Weights of a small GPT-style language model, trained from scratch on English Wikipedia: width 128.
Each number is 50 + 10 x the weight over its row's rms, rounded and kept within 0 to 99. Layers, rows and columns count from 0. The size before them is the row's rms in percent of the matrix's.

# gate: layer 6 MLP gate, 320x128, rms 0.155, rows 136-152, columns 0-63
# up: layer 6 MLP up, 320x128, rms 0.154, rows 136-151, columns 0-63
# down: layer 6 MLP down (transposed), 320x128, rms 0.134, rows 136-151, columns 0-63
gate136 091:31 44 56 41 53 55 54 45 47 57 56 36 40 73 45 47 48 55 38 51 52 54 56 26 31 40 61 66 57 33 69 43 31 48 57 43 59 59 56 52 51 62 50 41 40 38 34 50 58 52 49 48 39 47 43 62 58 71 51 54 58 54 57 46
up136 092:75 54 39 40 51 49 51 53 55 62 36 37 58 54 44 47 73 57 53 53 31 37 48 31 60 43 43 52 41 44 49 60 51 52 61 51 40 47 45 41 62 46 51 57 63 43 60 66 67 38 56 52 58 46 52 52 45 60 51 41 41 41 46 44
down136 087:54 47 53 55 53 55 53 53 55 60 49 39 51 53 46 56 58 50 41 59 49 60 52 59 36 39 62 58 55 38 57 49 50 45 49 39 44 45 56 56 62 58 50 38 70 42 49 61 52 31 56 69 31 30 65 55 66 33 58 56 62 48 62 44
gate137 093:53 43 62 47 38 64 44 52 54 57 32 47 51 51 49 61 53 38 55 56 62 55 46 65 55 67 42 53 42 65 45 62 58 56 61 27 65 26 54 46 43 62 41 59 60 39 37 55 45 44 56 59 48 56 63 48 40 44 63 36 62 40 57 43
up137 098:55 42 46 46 39 51 33 43 55 58 44 31 39 53 57 45 50 65 38 58 60 50 43 51 44 52 25 71 38 59 63 56 51 46 45 62 57 46 50 54 59 64 60 62 40 50 45 46 45 55 49 60 44 69 51 50 58 40 63 47 41 57 51 55
down137 093:56 28 40 43 57 55 45 41 35 47 48 60 58 39 51 72 41 44 55 51 54 56 54 51 50 57 43 43 37 65 42 48 64 42 50 49 53 56 59 47 62 59 60 56 38 56 75 60 50 34 55 60 46 57 37 53 41 51 53 48 67 52 77 61
gate138 086:69 68 52 49 41 68 48 48 55 53 46 39 55 53 52 43 46 59 57 69 64 65 44 40 51 40 32 47 53 48 57 70 52 43 62 51 50 45 58 64 51 56 42 44 52 42 40 49 50 49 62 36 45 45 53 56 61 35 57 41 41 35 66 40
up138 093:55 56 57 37 50 45 46 27 55 49 61 36 55 52 47 52 48 58 60 45 38 36 49 48 50 34 47 58 50 48 43 72 42 38 70 31 63 42 49 63 62 54 58 49 55 44 50 38 52 52 50 56 46 46 70 43 48 55 50 36 22 63 49 41
down138 092:57 46 53 63 49 53 41 63 53 53 49 61 43 58 41 44 56 53 58 60 64 44 48 39 35 44 57 78 42 59 29 34 45 37 39 48 55 45 62 61 44 33 45 47 47 47 48 44 66 55 41 59 69 65 44 59 59 43 63 44 36 60 56 61
gate139 100:32 69 50 43 49 43 46 64 73 58 47 47 44 46 47 80 42 49 46 48 52 55 48 44 44 63 56 50 67 53 52 42 53 50 68 47 28 39 61 42 45 70 38 76 63 46 48 43 61 42 56 55 49 43 42 43 51 49 47 52 59 66 37 45
up139 107:55 59 45 74 47 52 43 61 35 35 41 63 65 42 53 50 47 51 28 46 53 64 37 62 60 35 47 50 44 55 57 50 43 45 49 57 57 58 80 51 51 42 56 54 35 54 44 65 48 51 46 40 39 43 44 64 42 55 42 30 65 49 55 45
down139 100:72 68 32 45 51 78 61 56 52 43 44 60 47 50 42 52 53 55 59 56 49 49 41 46 53 49 50 44 48 49 55 50 39 63 38 43 60 50 51 43 50 62 45 51 50 33 39 49 67 52 46 36 40 64 48 47 49 46 49 51 31 31 46 55
gate140 107:57 51 45 47 37 37 50 44 39 43 58 44 26 57 33 46 45 55 59 68 61 37 56 49 32 50 56 37 37 62 53 54 40 57 49 56 59 39 55 65 25 71 29 47 60 46 62 53 37 50 62 53 64 76 61 50 58 58 49 39 51 54 45 45
up140 106:43 50 54 26 41 43 43 58 46 47 56 55 63 58 60 52 65 56 37 46 38 45 45 54 49 54 64 42 58 54 47 61 47 60 62 68 54 72 59 60 47 45 38 39 53 47 39 53 47 44 53 31 42 57 67 52 42 26 61 32 38 59 40 55
down140 109:51 62 66 37 58 56 48 33 45 47 40 30 56 42 46 58 60 48 49 66 60 54 49 64 55 72 54 55 35 60 35 34 39 52 51 49 59 43 49 42 51 44 46 65 42 41 42 79 46 40 45 57 55 65 52 50 45 31 42 77 38 34 62 64
gate141 081:46 57 67 54 53 50 46 42 53 67 57 64 28 51 75 41 53 46 50 52 42 53 42 50 40 49 51 57 33 39 57 38 53 52 42 40 38 69 72 48 47 60 61 55 41 34 35 52 59 45 51 41 54 62 50 58 50 60 35 44 63 32 74 56
up141 082:49 53 61 29 51 43 47 57 36 56 39 62 45 49 45 46 59 56 63 45 39 37 45 59 58 59 50 48 52 58 33 48 45 45 38 54 60 41 58 66 48 46 51 48 44 48 35 51 50 72 47 54 54 41 69 49 73 68 55 51 59 53 45 60
down141 096:51 54 47 39 44 31 33 66 55 40 52 45 47 54 41 60 58 42 43 57 64 60 34 61 35 45 49 64 62 51 49 58 36 61 73 46 70 54 54 53 41 57 60 45 42 58 39 43 45 52 60 52 58 46 45 55 54 47 62 46 34 50 50 52
gate142 084:57 52 52 29 57 37 53 52 52 46 40 33 41 49 53 48 65 55 62 65 57 48 55 37 42 49 51 48 51 46 54 64 40 29 58 65 41 52 57 49 36 56 69 23 54 64 65 50 38 58 46 55 45 63 48 51 49 52 48 42 50 45 58 43
up142 087:55 51 41 55 49 35 60 44 49 49 41 35 39 61 47 31 40 71 37 55 61 54 51 55 52 45 53 55 59 43 44 74 49 42 49 54 28 56 43 46 63 59 51 45 56 60 47 50 51 57 42 35 63 36 48 68 45 54 80 61 40 55 58 36
down142 090:30 62 71 55 54 42 55 46 56 52 43 61 68 47 47 48 51 29 52 42 49 43 50 52 40 51 51 46 42 52 67 41 45 57 45 61 39 42 57 51 41 62 34 46 55 52 50 52 47 57 46 50 56 56 45 54 44 32 39 70 62 49 33 48
gate143 107:48 45 60 46 47 54 52 48 60 45 57 35 63 53 43 57 45 64 52 37 51 32 41 61 40 41 59 58 57 45 34 58 60 14 36 55 54 52 53 60 52 44 45 55 53 54 42 44 60 48 65 39 68 49 62 62 67 64 36 61 25 20 49 68
up143 105:38 37 62 57 54 71 62 38 56 50 69 48 49 37 56 52 34 58 38 60 47 69 52 61 55 35 58 42 54 54 48 46 54 40 39 66 45 53 41 51 61 38 32 55 57 49 62 47 48 35 47 59 47 48 46 80 39 42 57 46 40 52 47 62
down143 105:54 44 44 66 45 55 58 46 35 68 47 49 36 37 50 56 46 40 44 68 25 62 61 41 57 41 48 44 34 64 45 57 40 32 51 45 43 49 65 49 50 54 43 39 48 40 41 43 57 61 28 34 45 72 46 58 57 36 64 47 53 55 61 42
gate144 082:40 45 46 35 45 55 47 38 38 40 56 51 33 73 68 45 61 56 51 36 44 56 50 57 53 58 49 28 56 34 54 55 57 35 36 68 62 37 44 42 60 29 44 56 49 49 52 46 62 46 38 58 52 40 42 58 43 51 57 43 73 63 36 38
up144 083:52 58 53 55 55 79 64 46 53 25 47 58 46 34 51 37 60 49 32 39 46 52 32 35 48 58 59 30 61 54 59 59 43 46 42 58 60 63 53 55 24 35 59 64 55 46 55 56 47 36 48 66 61 40 34 50 48 35 58 62 55 44 51 43
down144 084:49 44 51 55 54 36 48 56 75 48 54 54 55 60 37 50 25 49 40 50 66 45 62 49 53 48 52 34 48 56 42 59 46 44 41 57 37 36 30 74 49 56 51 49 56 35 67 54 47 61 40 45 44 39 67 53 41 67 50 69 39 57 51 36
gate145 099:48 50 52 39 40 44 53 58 51 53 45 43 63 49 38 47 48 59 55 58 51 51 47 37 36 43 48 36 54 48 38 46 47 35 54 22 47 49 38 68 48 37 69 44 54 55 53 33 58 55 62 36 47 33 37 50 50 50 53 56 64 52 56 55
up145 110:39 52 44 50 48 36 54 35 55 52 39 38 43 73 60 51 54 55 45 62 64 34 53 38 56 47 46 44 41 42 56 68 56 48 59 43 31 39 54 57 49 48 47 42 37 59 44 55 65 56 30 62 54 56 41 44 61 58 60 53 46 66 52 43
down145 101:44 56 51 60 45 53 46 43 60 42 45 43 64 41 53 37 51 26 33 53 75 47 48 56 46 39 37 58 44 51 31 46 44 73 45 62 54 50 56 44 42 47 64 56 56 39 35 51 53 39 54 38 36 68 51 53 68 43 39 39 44 55 48 28
gate146 111:35 46 39 43 47 48 53 38 51 45 49 57 38 46 50 30 55 73 45 70 56 26 45 65 55 42 55 47 36 52 58 40 58 51 26 55 44 48 67 64 42 71 57 48 57 54 62 45 52 57 43 40 48 47 57 56 51 64 46 41 39 46 50 45
up146 116:49 46 37 60 43 59 64 48 60 56 43 52 59 62 52 45 57 50 59 61 44 50 56 45 54 52 41 58 42 47 55 68 38 42 64 41 60 57 45 37 46 43 35 58 62 44 53 29 58 42 42 43 53 41 45 39 65 49 44 51 43 45 55 49
down146 109:35 42 42 46 39 52 40 47 42 46 46 51 25 40 54 45 40 44 58 56 58 44 43 46 50 66 68 61 53 48 48 60 32 56 34 51 53 49 68 67 44 75 38 38 55 56 59 50 36 50 59 41 38 36 59 49 47 55 57 30 41 49 55 48
gate147 087:72 43 55 51 63 24 49 33 25 56 32 54 50 58 74 51 57 59 37 55 51 56 48 36 56 54 54 40 50 42 56 60 39 41 63 37 54 57 48 40 66 43 62 42 66 54 56 50 49 49 69 71 40 65 44 43 38 38 32 49 61 36 57 44
up147 085:58 60 29 44 61 50 40 59 58 54 43 49 37 37 46 48 52 62 42 59 45 58 52 51 61 47 57 45 54 59 53 55 48 53 41 43 56 53 69 43 48 44 62 46 43 54 61 46 47 53 48 49 45 42 40 48 32 57 68 53 44 38 38 46
down147 088:63 42 56 63 44 56 44 46 62 45 59 43 37 40 68 44 56 34 60 62 40 57 61 48 48 67 43 24 49 66 47 55 59 67 41 45 39 51 37 57 48 32 37 57 34 50 41 59 70 58 49 37 48 56 44 53 57 36 43 62 36 50 48 46
gate148 096:60 48 52 40 43 74 63 54 45 48 58 39 49 39 47 46 59 50 48 59 37 58 51 43 55 55 44 53 49 46 57 43 45 50 38 51 52 41 61 49 47 38 53 59 36 74 41 61 61 44 74 62 39 38 62 78 47 29 41 45 48 33 39 57
up148 107:69 49 66 41 48 39 58 59 31 59 67 62 52 48 52 44 43 41 47 67 74 49 43 30 57 54 50 42 61 56 54 35 40 51 47 56 48 72 70 51 50 48 41 37 41 64 44 57 36 46 50 47 44 31 33 55 41 41 50 49 51 47 42 64
down148 107:59 49 37 59 53 29 66 52 58 33 45 32 55 45 47 57 47 53 45 60 66 36 41 45 59 59 69 53 36 48 48 39 62 43 69 49 45 51 53 58 50 56 69 55 48 68 51 63 51 44 33 66 49 36 49 55 63 25 29 44 47 51 48 37
gate149 077:49 53 50 55 58 57 48 76 71 34 56 46 51 44 49 54 45 63 43 40 57 39 62 47 59 66 32 31 44 42 39 58 72 44 59 46 43 42 44 45 54 39 42 51 47 49 62 49 45 57 50 47 54 54 36 46 47 49 66 36 48 52 51 66
up149 104:38 52 44 50 47 60 41 45 50 67 52 49 50 43 56 38 45 54 63 35 56 52 41 42 49 43 51 62 73 79 61 49 49 47 46 49 57 63 45 37 40 41 62 58 49 56 39 48 47 56 51 33 34 43 63 48 38 54 33 59 38 50 58 50
down149 078:74 33 55 46 63 36 32 64 42 56 46 48 62 28 44 60 35 71 69 54 61 59 41 59 41 64 50 46 38 51 43 42 47 30 53 38 48 51 60 53 68 43 59 50 44 33 63 44 77 32 40 52 50 31 55 55 44 39 49 53 56 35 41 51
gate150 090:43 48 41 39 56 35 62 41 51 61 42 35 35 41 49 46 52 38 53 27 53 45 62 62 53 68 57 53 57 41 69 54 54 49 41 38 58 59 56 56 35 54 41 40 62 68 64 73 52 32 26 52 44 50 37 56 42 49 48 46 47 47 45 52
up150 095:42 47 52 57 35 45 45 60 49 62 66 54 59 59 34 49 56 50 55 45 37 61 67 51 58 51 41 49 47 51 50 33 48 48 55 49 48 62 53 53 44 50 53 55 52 51 59 48 59 63 53 49 43 69 58 55 75 38 38 54 32 58 43 60
down150 091:56 25 63 55 52 35 53 48 59 35 30 50 34 49 51 63 64 55 59 63 49 57 51 52 41 70 56 44 55 49 44 54 48 57 48 46 50 59 69 52 42 44 51 46 57 46 60 50 48 41 61 61 54 31 37 28 51 44 57 68 57 52 53 34
gate151 107:59 54 47 69 40 45 62 48 64 62 52 56 53 61 53 35 55 48 35 56 40 68 45 55 51 56 45 53 53 58 31 47 53 50 48 26 43 52 67 43 46 69 69 51 65 61 50 37 49 53 59 38 44 54 61 68 42 48 31 56 49 58 34 56
up151 098:31 57 57 50 44 40 64 52 47 51 63 58 33 40 49 49 52 43 63 45 48 40 52 47 54 44 54 63 32 61 48 38 53 34 31 36 61 57 44 44 43 62 54 36 57 58 45 40 60 38 50 48 41 38 49 60 72 49 58 43 65 35 55 50
down151 103:43 59 48 37 41 50 47 54 53 57 59 46 47 54 54 61 45 43 60 59 31 44 53 60 75 39 59 57 56 25 47 49 59 62 58 46 54 65 49 48 56 42 50 37 57 37 50 51 49 63 58 56 45 43 45 51 32 46 67 51 59 51 47 34
gate152 103:40 53 60 41 45 46 54 44 54 72 47 45 28 44 39 30 60 50 61 58 36 47 59 55 45 30 43 42 46 53 50 52 53 56 42 45 47 51 52 66 45 42 40 44 62 57 53 42 63 36 28 45 39 49 62 50 38 47 44 38 51 39 34 49